Weights of a small transformer language model.
Architecture: RMSNorm before each block, rotary positions, no biases in attention or MLP, untied embeddings.
Each number is 128 + 24 x the weight over its row's rms, rounded and kept within 0 to 255. Layers, rows and columns count from 0. The size above them is the row's rms in percent of the matrix's.

# layer 6 MLP up, 704x256, rms 0.153, rows 332-349, columns 0-127
size [103  96  93  98 103 100  90 102 101  93 100  99 105 107 100 103 103 100]
[[126 107 104 171 146 144  94  88 147 163 135 118 131 126 141 125 128 139 145 160 199 107 134 152 114 156 120 137 133 174 134 117 172 187 148 148  99 169 165  87 139 131 154 132 156 100 152 124 145 154 150 131 116 128 106 143 174 113 130 118 146  90 154 150 105 118  94 118 119 118 130 124 150 141 212 140 116 143 122 135 114 113 124  74 138 117 149 118 159  94 111 136 127 127 148 116 111 127 200 164 161  95 120 146 113 117 128 126 152 177 126 119 121  87 164 101 152  64 156 116 144 124 133 112 150 130 112 105]
 [126 132 124 125 180 133 127 163 151 109 132 124 131 121 119 170 172 144 122 141 127 150 141 103 139 176 127 127 161 103 152 132 134 141 114 128 144 103 155 121  92 154 165 150  60  90 121 109 115 163 161 152  91 130  98 139 148 114 137 135 127 152 145 125 140 137 128 150 127 121 127  97 131 158 165 126 130 158 172 118 172 149 151 133 140 177 140 166 118 132  79 152 143 133  75 176 120  87 150 159 140 100 126 117 101 178 106 148  73 110 163 146 133 132 117 115 102 119 103 131 126 125 160 140 123  98 138 148]
 [122  91 122  95 112 149 139  83  85 121 101 127 113 110 122 139 157 145 114 139 131 169 118 169 106 104  95 162 129 118 115 125 117 131 108 129 103 124 139  77 140 170 141 114 128 139 166 179 101  97 145 112 127  87 145 112 140 129 141  85 141 141 147 106 104 125 122 116 120 101 148 122 189 122  99 105 144  81 143 129  92 111 141  83  97 159 160 151 122 110 104 137  80 159 140 133 149  97 113 152 137 167 134 103 150 137 136 160 128 109 105  94 141 114 131 111 162 135 122 125 138 192  70 127 130 178 105 150]
 [ 86 123 143 149 118 154 133 122 168 138 148 134 164 110 128 147 107 123 135 119 157 130 143 159 131 142 171 106 131 128 141 188 137 144 144 111 121 144 149 115 111 146 135 170  85 108  83 119  92  98 125 129 117  95 131 138 136 141 162 155 160 146 105 143 121 155 149 143 116 136 131 144 102 142 131 147 136 132 147 114 157  92 125 115 142 140 147 153 114 138 174 179 111 154 105 106 127 123 119 107  96 159 140 142 112 177 128 125  88 141 142 133 161 147 126 104 102 128 102 145 144 119  95 114 120 128  97 121]
 [152 141 115 116 114 130 161 162 164 134 143 142 118 140 120  97 122 111 132  85 108 103 139 132 169 158  79 123 119 132 154 130 137 172 132  94 141 116  97 151  64 113 153 115 117 127 112 159 136 142 120 119 100 120  86 134 125 166 163 158 118 122 141 151 139 118 116 145 166  97 121 113 147 154 151  91 137 153  94 119 141 148 160 125 113 110  85 149 134 146 116 118 136  90 160 122 130 122 138 156 160 132 105 144 181 109 121 121 163 137 104 123  88 143  99 106 105 106 185  67 151 126 138 129 108 142 132 151]
 [153 117 147 140 137 153 118 139 139 121 147 136 143 151 124 134 118 135 150 123 162 100 104  98 113 123 148 128 119 158 135 147 124 143 111 152 133 117 118 113 114 151  80  83 168 151 170 137 113 153 152 115 157  99 127 145 148 143 138 143 180 110 134 130  98 118 137 123 101 134 124 152 107 121 164 119 163 147 148 133 151 198 138 141 133 159 124 120 135 151 130 110 152 102 123  70 169 120 147 156 143 121 140 165 132 117 149 121 151 126 133 134 138 132  88  98 128 103 128 122 120 172 163 177 170 161  81  95]
 [183 102 104  77 143 153  78 130 139 171 151 179 138 153 117 166 143 128  93 106  84 147 164 134 165 149 108 117 132 129 122 119 134 130 110 101 125 147 133 108 137 156 115 112 126 134 130 106 144 134  99 107 126 103 150 133 128 138 136 151 139 135 118 155 152 107 112 148 112 144 135 156 112  75 107 143 133 151 173 162 103 104  91 135 169 117 113 150 157 106 138 135 157 154 125 124 141 107 140 118 126 133 139 110 120 112 145 152 158 146  86 149 149 117 122 104 115  64 131 131 128 146 114 167 162 130 116 169]
 [145 168 128 186 142 169 117 172  95 129 165 126 106 118  86 194 104 150 122 140 155 170 127 104 113 140  76 113 130 112 123 145 119 124 133 140 109 141 133 114 104 131 186 128 113 101 106 127  83 150 174 126 116 138  93 133 135 114 126 119 165 152  90 133 170 122 118 132 123 140 108 119 109 161 115 104 101 155 112 152 163 143 120 126 138 142 140 107 101 121 118 101 129 118 143 137 114 128 172 102  97 147  70 138 166 161 166 143 130 125  97 118  91 113 152 112  96 104 163 132 109  97 138 151 166 164 109 149]
 [ 88 128  81 129 112  78 128  95 140 162 154 117 110 115 143 135  90 111 140 170 100 127 129 100 146 129 122 116 140 175  82 151 184  75 120 126  86 155 136 118 145  96 160 121 138 135 158  76 136 157 126 144 121 145 114 137 101 156 161 147 120 144 146 163 153 118 108 170 133 110 151  95 115  93 102 125  90 126 134  72 141 113 135 128 170 153 114 151 147 143 132 123 102  88 110 125 147 146 134 118 129  81 140 132  91 118 141 137 148 164 122 109 135 140 141 150 157 164 123 135 100 139  91 179 144 108  97 114]
 [134 140 139 102 163 124 150  93 109 123 168 151  37 141 133 134  96  99 123 112  96 139 106 124 114 114 118 150 128 130 149 128  86 137  96 167 131  99 128 139 131 103 130 114 130 129  91 155 121 118 113 173 148 145  95 143 106 133 148 132 114 130 116 146 113 152 157 161 143 127  92 117  98 141  79 139 119  93 138 107 135  69 148 114 126 141 113 122 134 119 101 112  71 106 120 106 121 134 164 201 141 120 137 148 107 120 157  96 168 132 142 142 158 132 108  84 148 155 136  96 170 134 129 139 115  95 141 114]
 [135 119 136 105 122 107 110 123 158 151 129 106 162 131  96 150 124 129 149 139 139  93 113 120  85 149 104 132 135 141 101 100 126  93  90 127 148 123 168 132  86 115 142 156 157 141  96 125 148 166 170 122 124 205 130  96 139 128 171 111 158 137 148 134 126 144 113 105 158 157 138 129 127 119 114 143 107 152 144 126  81 121 144 158 130 134  79 160  92 131 146 121  91 149 115  94 134 158 120 131 137 106 131 135 128 131 141  92 143  79 144 148 166 111 179 111 170  92  98 143 123 124 145 170 126  81 165 157]
 [113 142 116  86  85 121  62 193 118 122 130  98 130 136 188 102 147 145  66 120 141 173 174 121 144 104 114 131 149 140 116 118  92 169  90 164 127 167 140 142 119 126 170 146 127 124 122  90 140 119 153  85 125 134 143 113 133 143 147 112 120 146 166 130 111 144 155  70 170 155  88  86 127 166 156 105 107 155 177  74 138 104 134 123 130 117 117 139 192 123 114 108 127 150 149 169 180 110 135 112  89 115 122 108 119 157 140 148 136 153 114  90 101  97 130 138 120 141 136 129 173 150 110 123 139 137 152  95]
 [174 127 120  75  89 116 135 139 100 134 115 140 154 124 143 118  96 109 123 100 128 152 151 125 136 128 158 130 152 126 161 164 157  90 106 114 102 122 154  95 109 164  94 159 139  77 151 120 115 144 117 101 122 148 112 161 131 198 109 139 132 136 176 112 103 115  99 146 139 152 136 131 153 111 121 147 127 131 125 131 181  97 125 115 115 145 150 152  99 120 139 155 144 137  94  96 100 130 112 158 135 108 135 144 146 121 166 138 129 130 129 137 136 103 150 165  95 126 172 119  98 147 105 148 145 108 175 114]
 [187 132 119 110 151 141 142 150 140 119  90 151 143 101 117 138  92 105 129 140  98 100 114 132  96 139 137 126 143 131 188 141 139 117 126  87 127 139 138 105 141 161 111 121 111 123  91 144  96 173 130  98 148 122 140 123 146 118 111 108 177  86 128 111 127 116 131 175 104 132 144  80 169  79 137 121 104  85 109 125 113 163 136 105 163 116 127 129 118 111 118 130  84 172  89 121  49  97 142 138 102 138 149 132 109 131  82 106 123  87 123 102 114 133 137 158  93 135 121 164 142 117 165 115 120 175 141 164]
 [161 150 143 141 146  69 123 109  95  86 106 100 162 143  75 103 162  77 110 150 120 130 179 119 101  92 115 114 127 111 135 141 133  96 153 154 147 195 125 141  92 105 106 123 134 150 127  74 149 169 127 149 141  85 137  92 138  78 129 125 154 134  97 130 118  93 138 129 118 161  83 119 131 129 132  74  89 103 133 122 134 169 119 148 111 130 140 109 139  84 124 124 100 140 104 120 118 125 187 142 123 134 145 107 133 125 151 133 104 169 133 127 119 120 168 128 120 178 106 139 109 121 131 104 141 104 141 106]
 [132 121 141 148 140  91 143 149 121  95 134 149 134 131 124  83 141 134 131 115 104 101 161 144 106 151 145  92 153  96 144 141  69 121  98 133 112 162 120 116 106 115 116 116 138 156 125 119  95 113 146  89 129 164 169 131 115 135 132  87 130 119 109 122 155 139 130 157 149 167 131 118 162 156 133 117 165 154 137 154 115  89 119 130 109 164 145 130 149  96  75 162 157 132 115 166 167 141 118 123 152 130 122 143 129 121 106 122 142 153 170 141 136 130 177 164 178 118 112 121 148 135  85  97  88 128 117 142]
 [104  86 107 116 132 136 126 178 117 129 162  96 134 170 127 135 130 143 125  88 126 138 132 128 121 141  91 137  88 137 119  96 125 180 123 112 107 121 150  97 143 134 142 102 141  86 158 146 152 153 140 136 111 144  98 158 112 130  90 116 113 131 112 134 135  78 107  64 134 113 120 138 138 154 133 114 133  93 104 163 119 132 102 123 166 135 125 140 157 108  91 123 140 124  90 133 186 149 155 125 145 151 110 138  94 129 109 107 128 146 141 132 112 125 169 145 116 104 104 130 170 180 131 104 118 151  99 108]
 [106 117 105 118  96 116 103 172 140 127 107 133 169 132  86 114 115 106 123 135 121 135 139  78 130 150 143 131 115 106  96 148 114 100 167 112  83 105 143 125 107 137 174 115 122  92 122  61 138 119  97  83  86 145 133 120 165  88  79 131 128 126 135 123 146 149 139 115  85 163  88 149 133 118 141 129 157 143 160 151 120 113 158 124 144  84 165 132 140 129 126 118 172 134  83  87 133  55 120 133 114  84 125 135 161 147 125 103  71 121 121 107 128  92 136 121 118  99  97  79 131 167 139 159 132  99 106 118]]
# layer 6 MLP down (transposed), 704x256, rms 0.147, rows 332-349, columns 0-127
size [100  98  95 105 101  98  96 102 104  98  97 102 105  99 104  96 106  99]
[[146  89 134 118 127 136 132 137  96 112 162 162  98 129 165 122 122 109 143 132 112 125 132 141 116 132 125 150 139 108 104 151 115 154 142 131 157 156 113 133 132  99 126 171 114 120 166 107 171 167 109  90 131 140 144 124 101 171 140 130 109 105 155 127 107 116 139 165  88 160 128 127 129 141  63 118 147 103 114 120 138  92 121 106  96 109  84 106 133 121 145  72 135 123  95 130  93 137 139 133 115  96 115 145  94 125 109 143 212 111 108 173 125 100 119 130  93 125 131 128  98  73 113 138 146 135 143 131]
 [141 114 113 172 122 145 108  93  83 162 119 139 122 120  87 140  67 164 108 107 145 137 166 133 112 120 158 139 145 158 150 110 112  96  85 158 150 117 118 132 128 113 128 146 148 141 116  91 124 141  97 120 121 158 128 127 151 131 156 148 159 164 153 124  97 114 137 139 134 137  86  81 109 134 146 139 113 156 105  95 171 108 121 123 117  78 146 153 111 131 150 126 144 138 151 122  96 137 110 114 129 129 148 136 158  80 141 101 139 143 136 134 130 120 119 157  92 144  52 119 103 138 143 133  96 108 162 101]
 [132 171 120 127 120 162 142 110 129 129 133 141 179 144 145 146 116 125 150 115 112 151 109 139 135 132 102 127 140 130 163 182 132 139 106 140  90 132 113 105 120 147 139 103 129  96 141 133 132 120 107 142 152 136  86 124 117 153 168 112 157 147 154 132 154 143 124  93 170  98 160 109 147 177  63 135  84 150  85 143 131 133 100 154 117 167  93  98 146 139 148 143 148 140 128 119 111 130 136 143  88 110 144 156 125 127 164 163 123 133 113 100 119 118 115 106 113 141 128 110 104 163 111  95 116 109 119  95]
 [152 110 123 130 178 149 150 102 108  65 146  65 146 133 123 115 125 152 126  98 129 114  80 127 156 143 116 124 108 138 159 134 136 128 104 126 111 135 168  97 131  72  91 177 149 158 173 131 124 116 120 120 103 116  99  81 114 105 104 117  63 101 153 110 134 134 147 140 134 122 134 135 107  96 180 118  93 137 107 128 121 122 138 101  78 120 100 104 147 139 134 137 145 115  95 108 110 117 113 146 133 120 161 113 122 137 115 132 145 120 116 114 105 103 121 142 142 130 128 126 120 126  73 150 121 120 166  99]
 [129 144 135 129 106 167 182 126 107 117 110  91  91 161 124 118 140 141 115 166  75  92 123 146 137 142 127 156  89 135 144 110 164 120 176 124 108 114 123 131 123 145 156 114 124 132 135 144 140 136 140 100 130  78  66 150 104  86 127 116 133 164 142 126 100 133 108 153 144  75 145 122 116 127 144  68 127  87 146 120 118 144 111 125 131 124 124  92 133 116 127 122 119 161 143 154 140  84  97 130 146 151 138 175 133 145 158  94  79 152  96  93 124  94 120 165 140 121 136 118 138  81 134 164  82 123 125  94]
 [142 151 108 192 123  79 120 123 151 122 123 129 144 149 144 125  86  90 119 135 134 130 152 161 135 140 192 130 148 117 123 117 189  75 143 132 114 104  80 106 124 139 103 168 150 115 128  98 128 108  94 144 133 105 149 128  84 113 123 148 127 120 107 140 124 113 129 159 124 122 168  98 140 133 159  87 149 162 121 101  96 153 146 156 153 163 106 125 138 142 100 132 118 130 121 130 146 169 108 161 125 139 111 136 165 147  87 110 124 150 120 109 137  84 113 146 150 108 168 142 137 104 107 115 113  64 192 161]
 [119 138 101 152 135 103  97 134 195 112 113  78 110  88 118 139 135 142 115 115 138 151 154 141 128 147 155 137 162 107 109  93 118 151 123 107 112 178  89 183 165 137 143 156 123 139 172 114 110 157 150 126 145 132 146 162 135 134 110  93 174 138 140 152 124 122 113 154  91 143 131 108 121 128 163 121 141 156 131 143 118 140 149 103 216 121 141 146 112 153 112 164 112 144 171 131 184 163 114  73 111 130  95 103 168  93 139 122  87 151 134 104 184  93 118 100 150 176 115 112 141 119 181 140 180 154 112 146]
 [151 144 116 126 142 129 120 163  78 139 131 151 117 153  98 106 156 104 160 161 126 118 139 124 147 148 129  85 140 149 123 137 139 100 127 105 127 135 123 111 105 132 128 144 141 115 121 149  96 108 177 106 158 121 124 110  93  93 164  93 177 179 128 168 137 124 117 176 104  88 105 141 105 131 101 133 137  73 135 180  99 122 132 157 126 115 111 111 179 131 135  76 138 140 150  96 128 126 116 146 125 124 119 109  93 136  97 127 146 153  93 131 148 104 169 100 136 118 150 135 107 140  75 159 133 180 140 149]
 [ 98 185 122 158 137 183 148 130 106  83 105  50 122 127 114 103 154 118 114 108 147 112  83  93 103 123 113 142 137 142 175 137 188 120 146 122 116 139 131 135 158 106 113 119  66 176 135  83 111 115 129 121 116 114 134 110 137 157 124 172 137 125 139 111 150 171 145 133 120 114 150 108 113 112 146 146 120 138 164 121 105 135 125 129 106 103 127 132 109 104 151 144 100 139 126 135 100 136 112  81 105 141 144 136 125 138 122 141 108 125 131 103 141 121 153  81  84 145 128 156 106 158 139 143 142  86 138 173]
 [166 169 121  94 104 149 136 133 147 137 165 156 114 178 148 118 114 142 153 190 140 101 190 135 121 148 110 120 134 139 130 147 125 139 144 149 134 114 179  85 149 141 148 136 117 138 142 141 163 140 131  85 164 132 106 137 122  77 117 115 119  85 108 126 118 141 149 146 146 141 202 170 112  56 178 146 123 105 139 119 124 123 116  76 124 148 130 102 173  87 108 112 136 117 127 130 104 159 123 108 146 149 113 110 175 164 135 117 126 107 111 152 162 135 143 143 108 141 114 107 124 149 151 122 104  60 116 156]
 [101 155 112 106 157 115 143 132 179 185 150 123 121 137 151 144 129  98 110 101 141 133 161 146 132 125 135 119 132 137 143 159 131 107 112 153 166  94 117  89 129 158 118 133 152 144 136 126 144 126 150 174 138 117 113 153 114 161 138 110 125 104 126 128 105 119 145 145 153 135 139 184 147 128 147 138 157 110  86 140 127 128 140 149 153 109 132 152  75 138  93 140 143  88 109 130 145 128  98 142 136 120 140  56 128 126 121 124 125 138 124 124 152 143  94 123  85  68  64 140 112 151  84  82 110 147 121  99]
 [148 109 126 104 102 102 163 151 152 130  93 165 158 133  91 104  75  93 149 151 151 112 113 134 152 138 129 162 158  82 139 136 149 152 175 112 101  93 111 160 132 127 119 141 130  83  75  75 155 128 109 146 152 162 102  84 163 110 131 133 160 124 153  94 125 130 148 118 127 121 139 118 147 104  92 129 132 140 154 146 111 108 104 124 154 179 161 122 148 136 142 120 110  90  95 129 160 139  78 169 100 132 114 135 139 149  88 130 159 132  98 112 112 147 100 137 144 118 112  96 121 146 106 143 129 124 117 163]
 [121 102 127 101 121 119 132 149 134 116 115  86 185 158 174 119 168 170 123 125 105  93 132  98 108 103 127 145 109 131 173 139 162  80 130 143 110 127  93 130  88 151 123 136 174 112 120 110 116 131 122 133  98 135 108 187 147 110 126 138 161 120 127 162 135 115 111 106  98 117 110 113 136 102 114 141 115 138 130 130 159 151 125 137 128 146 145 175 133  85 118 113 158 141 120  89 128 156 111 150  78 105 120 170 120 101 135 141  86 146 146 109 135 169 170 122 123 122 132 128 116 140 142 139 166 145 172  99]
 [151 158 117 121 138 135 136 108 127  99 152 182 165 175  87 137 108 122 127 110  77 122 144 123 135 106 100 137 114 120 132 135 160 142 133 161 111  97 136 116 106 153 107 112 129 128 131 100 151  92 137 114 110 118  91 109 104 173 138 105  92 106 129 144 121 135 109 128 136 129 132 185 122 146 212 120 100 148 123 152 123 140 173 124 105 121 135 144 129 125  96 165 102 130 120 138 103 142 124 101 150 140 118 128 147 103 136 131 126 126 109 158 112 126 106 166 151 136 123 120 121 150 102 120 159 113 149 132]
 [125 106 112 120 130 129 110 129 157 111 109 130 117 155 122 124 111 125 119  91  99 127 140 103 112 103 109 134 133 132 121 125 159 134 108 155 116 121 171 118 143 142 148 169 139 132 131  86 140  88 131 164 156 123  98 124 144 162 162  96 104 118 107 128 163  48 132 108 110 115 157 115 123 119 174 174 132 127 120  80 161 127 180 129 180 120 133 137 147 122  82 160 122 154 104 125 150 128 113 124 113 143  99 131 131 101 121 101 113 115 161 154 130 145 112 148  97 157 114 131 139 165 140 111 139 175 118 131]
 [136 159  94 144 129 167 113 148 128 176 154  99 126 136  88 130 119  96 134 119 143  98 145 122  86  82 126 135 110 144 144 112 114 132  90 135 110 120 144  69 117 134 102 127 124 104  97 119 134 130 139 156 131 123  73 111 108 119 138 123 137 151 160 163 171 126 113 136 118 144 149 156  91 121 168 120 111 106 119 100 152 123  83 130 113 115 132  95 147 134 164 178 153 160 119  94  99 176 118  91 153 162 132 101 118 118 114 163 125 110 151  99 125 122 137 114 133 136 171 131 111 126 103 126 154  61 101 133]
 [ 92 110  75 195 141 128 141 147 124 185  99  90 127  95  99 160  85 118 129 108 133 136  82 135 125 115 156  58 123 124 135 113 151 127  99 102  82 119 115 179 145 171  74 136 132 168 136 151 139 143 101 137 118 103 184 111 150 114 144 134 170 124 133  99 144 150 152 109 124 126 150 124 103  91 153 126 100 124 123 134 122 145 135 134 143 120 128 146 150 139 123 161 169 121 124 136 132  91 114 114 125 160 104 107 163 135 116 118 106 135 101  97 101 106 110 136 144 101 113 119 136 151 139 132 138  93 146 105]
 [133 125 113 144 117 174 164 131 145 126 153 157 181 115 126 152 118 126 121 101 157 106 130 145  83 141 127 122 152 159 127 103 113 144  94 129  99 143 133 133 128  98  90 159 133 116  96 123 143 145 123 156 117 120 120 114 142 150 121  87 133 147 127 139 141 129  95 142  97 118 140 116 123 117 113 154 136 160 120 132 140 145 109 132 189 160 144 171 117 106 121 167 100 172 132 147 156 130 128 161 123 121 118 160 167 116 182 125 112 101 142 116 102 116 135 100 153 146 112 147 141 139 146 122 108 120 111 120]]
# layer 6 MLP gate, 704x256, rms 0.151, rows 333-350, columns 0-127
size [ 93  88 100 100 103  97 103 104 100  98 104 105 101 108  99 106  99  98]
[[ 99 168 167 143 132 131 135 127 124  81 121 101 104 130 123 137 120 129 161 120  93 132  78 132  98  88 154 138  83 160 119 100 100 138 124  91 118 150  87 141  90 109 157 135 143 129 119 125 131 156 142 147 128 146 110 117 101 115 134 130 153 111 115 109 178 117 155 128 147 108 122  83 105 123 122  78 143 138 126 144 138 115  92 196 113 145 108  79 137 154 130 118 124 148 144 147 143 143  73 137 119 118 132  81 132 123 137  92 116 109 106 121  97 127 117 131 106 139 147 156 125  89 114 124 122 173 121  84]
 [106 135 175 126 139 117 169 171 153 118 108 158  90 103 135 145 148 180 125 141 131 146 153 126 128 150 114 128 134 142  75 141 115 145 126 124 122 125 113 130 127 131 154  98 103 146 129 153 126 155 108 140 127 140  84 152 133 113 119 128 141 149 128 121 108 119 139 153 132  99  96 135 142 131 159 140 135  96  94 110  98  95 154 133 156  97 156 134 124 115  91 138 112 110 124 106 139 143 122  97 107 114 128 129 115 128 137 130 151 142 133 103 120 129 127 134 145 146 107 162  80 157 149 147  87 131 104 134]
 [131  87 127 146 106 116 142 136 130 102 110 129 127 119 125 147 150 126 110 125 155 127 145 119 105 164 132 115 129 155 136 119 160 149 133 122  98 125  97 123  97  54 148 133 127 138 150 121 151 108 126 163 121 143 118  76 145  95  94 106 121 148 142  98 155 155 127 127 152 121  91 158 136 121 126 152 113 143 128 115 182 128  97 113  88 135 164 113  97 138 156 138 123  89 150 135 127 152 147 108 142 137 134 120 119 135 206  83 110 134 113 133 104  88 126 110 144 108 123 165 132 134 133 107 129 176 132 137]
 [ 99 146 124 151 160 125 120 140 109 128 129 174 109 126  85 115 142 119 134 140 128  73  96 146 156 148  95 171 146 144 104 140 117 145 111 128 114 150 110 152 117 110 147  94 143 158 110 186 144 165 122 146  89 182  58 138 146 119 139 128 153 122 113 158 125 128 127 142 136  91 154 122 108 138 133 126 124 104 173 118 158 135 124 137  93 114 166 103 152 106 113 166 116 139 157 110 117 105 125 119 145 140  94 117 137 185 150 119 107 140  71  92 137 122 169 163 130 154 161 122 129  97 153  73 133 126 157 103]
 [122  86 183 135 134 131 116 110 146 131 108 124 128 139 105 139 129 104 126 136 141 134 104 106 122 134 105  67 110 116 110  97  99 109 143 114 123  94  95 147 120  88 130 134  77 128 127 133 111 169 100  96  90  83 128  79 148 165 149  97 154 126 107  89 102 142 173 127 121 158 149 125  81 101 157 152 113 139 177 107 145 109 124 156 135 115 129 157  80 169 142 155 108 107 137 125 117 145 124 153 156 138 124 116 148 123 146  81 111 115 119 131 154  93 138 147 108 141 138 180 151 142  82 113 139 141 168 134]
 [145 138 137 128 101  96 111 110 131 152 138  99 124  86 145 195 104 176 152 143 134 150 105  63 153  78 111 172 120  97 108 139 143 130 108 166 134 124 129 107 156  96 132 149 121 107 164  98 101  99 109 134 128 134 107 132 148 138 140  98  82 116 159 125 143  93 185 128 163 148 147 126 109 131  87 153 100 117 115 153 147 103 120  98 130 121 131 138  99 136 154 142 131  98 170 138 123 106 117  98 121 159 161 122  96 148 126 154 115 117 118 127 109 137  93 131 165 129  65 131 124  85 112  88 106 105 136 115]
 [ 73 163  68 128 130 135 148 128 133 144 167 138 119 136 146 123 150 139  96 120  89 128 148 120 109 142 153 140 137 138  84 134 122 135 175 131 149 173 127 120 105  98 138 115 159 139 100 152 142 153 123 172 139 141 130 106 149  75 152 170 122 134 106 115 109 160 183 104 103 132 109 128 140 148 147 130 157  92 118 134 140 144  83 124  99 120 137 151  93 149 162 121 112  99 118 124 119 114 163 127 182 120 148 139 110 160 120 118  95 135  95 125 105 111 106 100 143 107 133 142 131 134 152 114 115 134 125 168]
 [107 121 126 122  93 118 122  90 153 121 148 147 122 157 133 172  99 107 130 135 116 131 120 100 106 145 103 163 151 102 130 143 124 151 147 149 148 126 152 136 144 117 150 132  90  93 129 150 157 129 106 154 194  98  96 119 122 189 144 119 122 107 145 134  88 118 134 143  82 145 101 135 121  75 154 130 112 139 146  98 145 130 131 165 114 186 108 142 122 135 126 125 104 132 102 125 123  64 116 132 136 127 176 127 113 129 107 204  74 110 118  93 137 117 134 112 138 142 138 133 134 133 122 145 194  97 138 150]
 [144 135  91 138 113 120 133  89 108 149 136  93  88 149 146 174  98 163 163  98 141 164 142 130 130 136  97 129 147 121 126 154 116 121 141  99 159 169 117 109 163  91 132  89 133 131 111  88 124 126 116 144 131 181 138 114 156 147 131 175  98 138 155 144 116  96  96 167 141 124 132  89 148 167 116  91 116 125 146 109 114 104 160  97 141 117 175 107 154 156 123 138 135  91 137 104 124 170 110 160  91  93 110 115 122 158 121 153 110 131 132 159 137 116  91  96 114 139 104 153  95 144 155  72 139 156 166 105]
 [127 100 120 138 151 166 136 127 118 151 167 132 111 153 120 104 137 114 162 129  98 137 125 150 114 119 116 132  54 105 159 165 105 151 157 156  95 112 100 104 190  90  86  82 161 130  99 107 159 152 133 136 109 117 129 130 117 127 132 125 174 123 136 126 143 136 129 127  75 151 114 140 114 122 132  88 122 116 123 125 121 137 142  94 103 171  98 128 185 142 143 199 108  71 121 140  97 126 118 152 151 153  82 184 140 120 146 122 164 112 107 153  68 111 127 115 104 178  81 114 126 134 100 130 138 152 124 130]
 [163 121 102 133 139 110 150 124 122 128 155 141 113 174 111 162 108  84 113 128 108 187 137 104 163  78 124 120 134 128 141 156 157 143 114 114 134 120 103  67 153 149 112 150 119 125 104 150 126 110 142 137 107 115 129 121 124 145 117 149 115 126 180 151 132 218 157 115 112 114 125 186 149 151 159 152 126 164 135 109 110 100 117  82 101 125  88 161 107  93 145 112 115 132 100 168 140 143 135 115 144 107  94 126 114 165 170 127 115 132 119 150 100 156 171 113 163 153 134 116 118 144 106 115 108 146 134  91]
 [122 141 115 113  95 104  95 138 112 135 137 144  92 164 127 127 109 132 112  99 164 163 146 125 112  79 138  87 156 131 133  82 102 111 152 117 138 102 123 148 130 133 142 101  93 134 131 124 118  89 124 120 116 155 140 112 132 111 149  59 145  87  85 138 147 147 139  80 142 104 149 143  96  92 155 154 160 138 134  95  97 135 162 148 129 101 126 146 145 157  70 156 109 102 148 128 137  82 131 117 149 106 120 129 199  96  97 163 128 126 123 149  92 109 124 123 167 109 167 103  86 124 143 118 157 146 118 136]
 [ 91 136 145 114 120 109 122 158  79 140  93  98 117 148 122 126  87 144 196 122  80 156 142 112 135 153  92 165  98 169  81 125 107 144 107 164 127 132 113  96 117 145 160 127 136 115 128 122 137 113 114 128 158 115 121  96 126 172 144  79 126 115  74 126 126 107 109 137 165 147 141 116 125 136 146 138 147 114 155  97 128 129 117  98 118 132 141 101 107 128 129 131 170  88 153 145 156 109 129 108 134  80 128 107 116 121 148 122 140 133  81 128 145 105  98 143 142 112  78 116  95 144 133 133 116 137 101 115]
 [128 125 109 138  70 153 111 129 109 129 169 105 114  78 142 144 113 124 146 119 151 140 132 135 147  98 137 124 161  78 112 171  85 170 110 144 141 153 135 173 182 145 123 129 145 144 127 129 103 109 125  70 124 118  68 143 135  94 110  96 105 125 150 120 112 134 137 105 152 114 112 116 114 136 131 147 155 141 161 149 142 121 153 128 108 157 181 145  87 178 135 107 118 109 135 157 144 161 129 130 137 101 109 133 128 105 130  66 135 179 123 127 110  88 129 156  91 100 141 133 136 138  86  99 160 146 169 119]
 [188 136 179 149 119 128 177  94 124 123 118 104 105 125  96 123 128 137  92 123 166 117 118 152 121 146 132 141 177 151 151 151 125 183 143 138 157 140 141 126 103 121 120 108 133 148  90 108 160  69 112 136 123 112 175 151 134  87 153 126 135 113 100 105  82 128 143 116 136 137 118 119 101 181 127 120 179 156 136 159 102 105 147 129 108 148 132 125 119 142 120 169 153  84 130 153 136 150 151 115 128  88 118 146 141 138 118 165 150 131 142 135 107 146 165 173 140 160 138 114 107  97 139  96  87 136 142 116]
 [ 90  93 146 121  86 105  89 124 145 130 139 104 129 142 130 145 149 146 105 132 167 139 108  97 104 128 118  97 143 130 139 114 119 110  93 138 122 143 117 149 112  92 128 121 177  89 111 108 130 108  96 119 132 147 116  92 166 117  87 104 137  92 187 131 167 147 111 120 167 140 157 120 130 120 160 132 159 116 129  83 129 119 181 138 123 160 163 112 120 110 119 137 128 145 136 131 119 182 109 153  99 124 105 141 136  78 116 134 101  90 129 158 167 125 128 145 159 129 119 133 103 121  89  89  79 157 125  93]
 [142 109 148 181 129 103 113 152 125 124 131 145  58 157 100 138 120  85 105  94 123 146 116 154 116 120 134 147 105 161  79 168 158 113 160 134  94 123 124 126 118 123 143 127  92 152 109 118 133 108 138 135 100 130 137 114 123 132 141 116 113 129 138 119 166 123 141 122 156 164 152 149 125  87 168  82  88  99 133 144 143 148 111 123  83 155 156 145 140 126 117 114 124  97 172 119 185 118  90 102 100 106 157 152 119 127 134 106 142 114 119 169 114 146 148 156 125 139 127 150  99 164 122 141 129 152 128 167]
 [118 110 161 127 169 147 153 119 117 124 131 131 140 120 143 104 119 109 150 121 118 127 114  93 156 106 135 149 127 121 129 161 145 118 126 142 102 123 159 131 122 108 117  96 135 131 121 153 117  86 134 174 123 117 136  68 143 104 138 161 137 125 127 156 123 132  84 123 119  95 112 115  97 114 121 119 110 137 118 195 106 153 127 131  79 106 128 137 113 151 133 121 103 128 138  87 108 121  87 109 111 126 180 164 120 120 115 116 119 116  89  97 101 157 110 155 148  86  98  96 168 145 143 167 173 119 101 118]]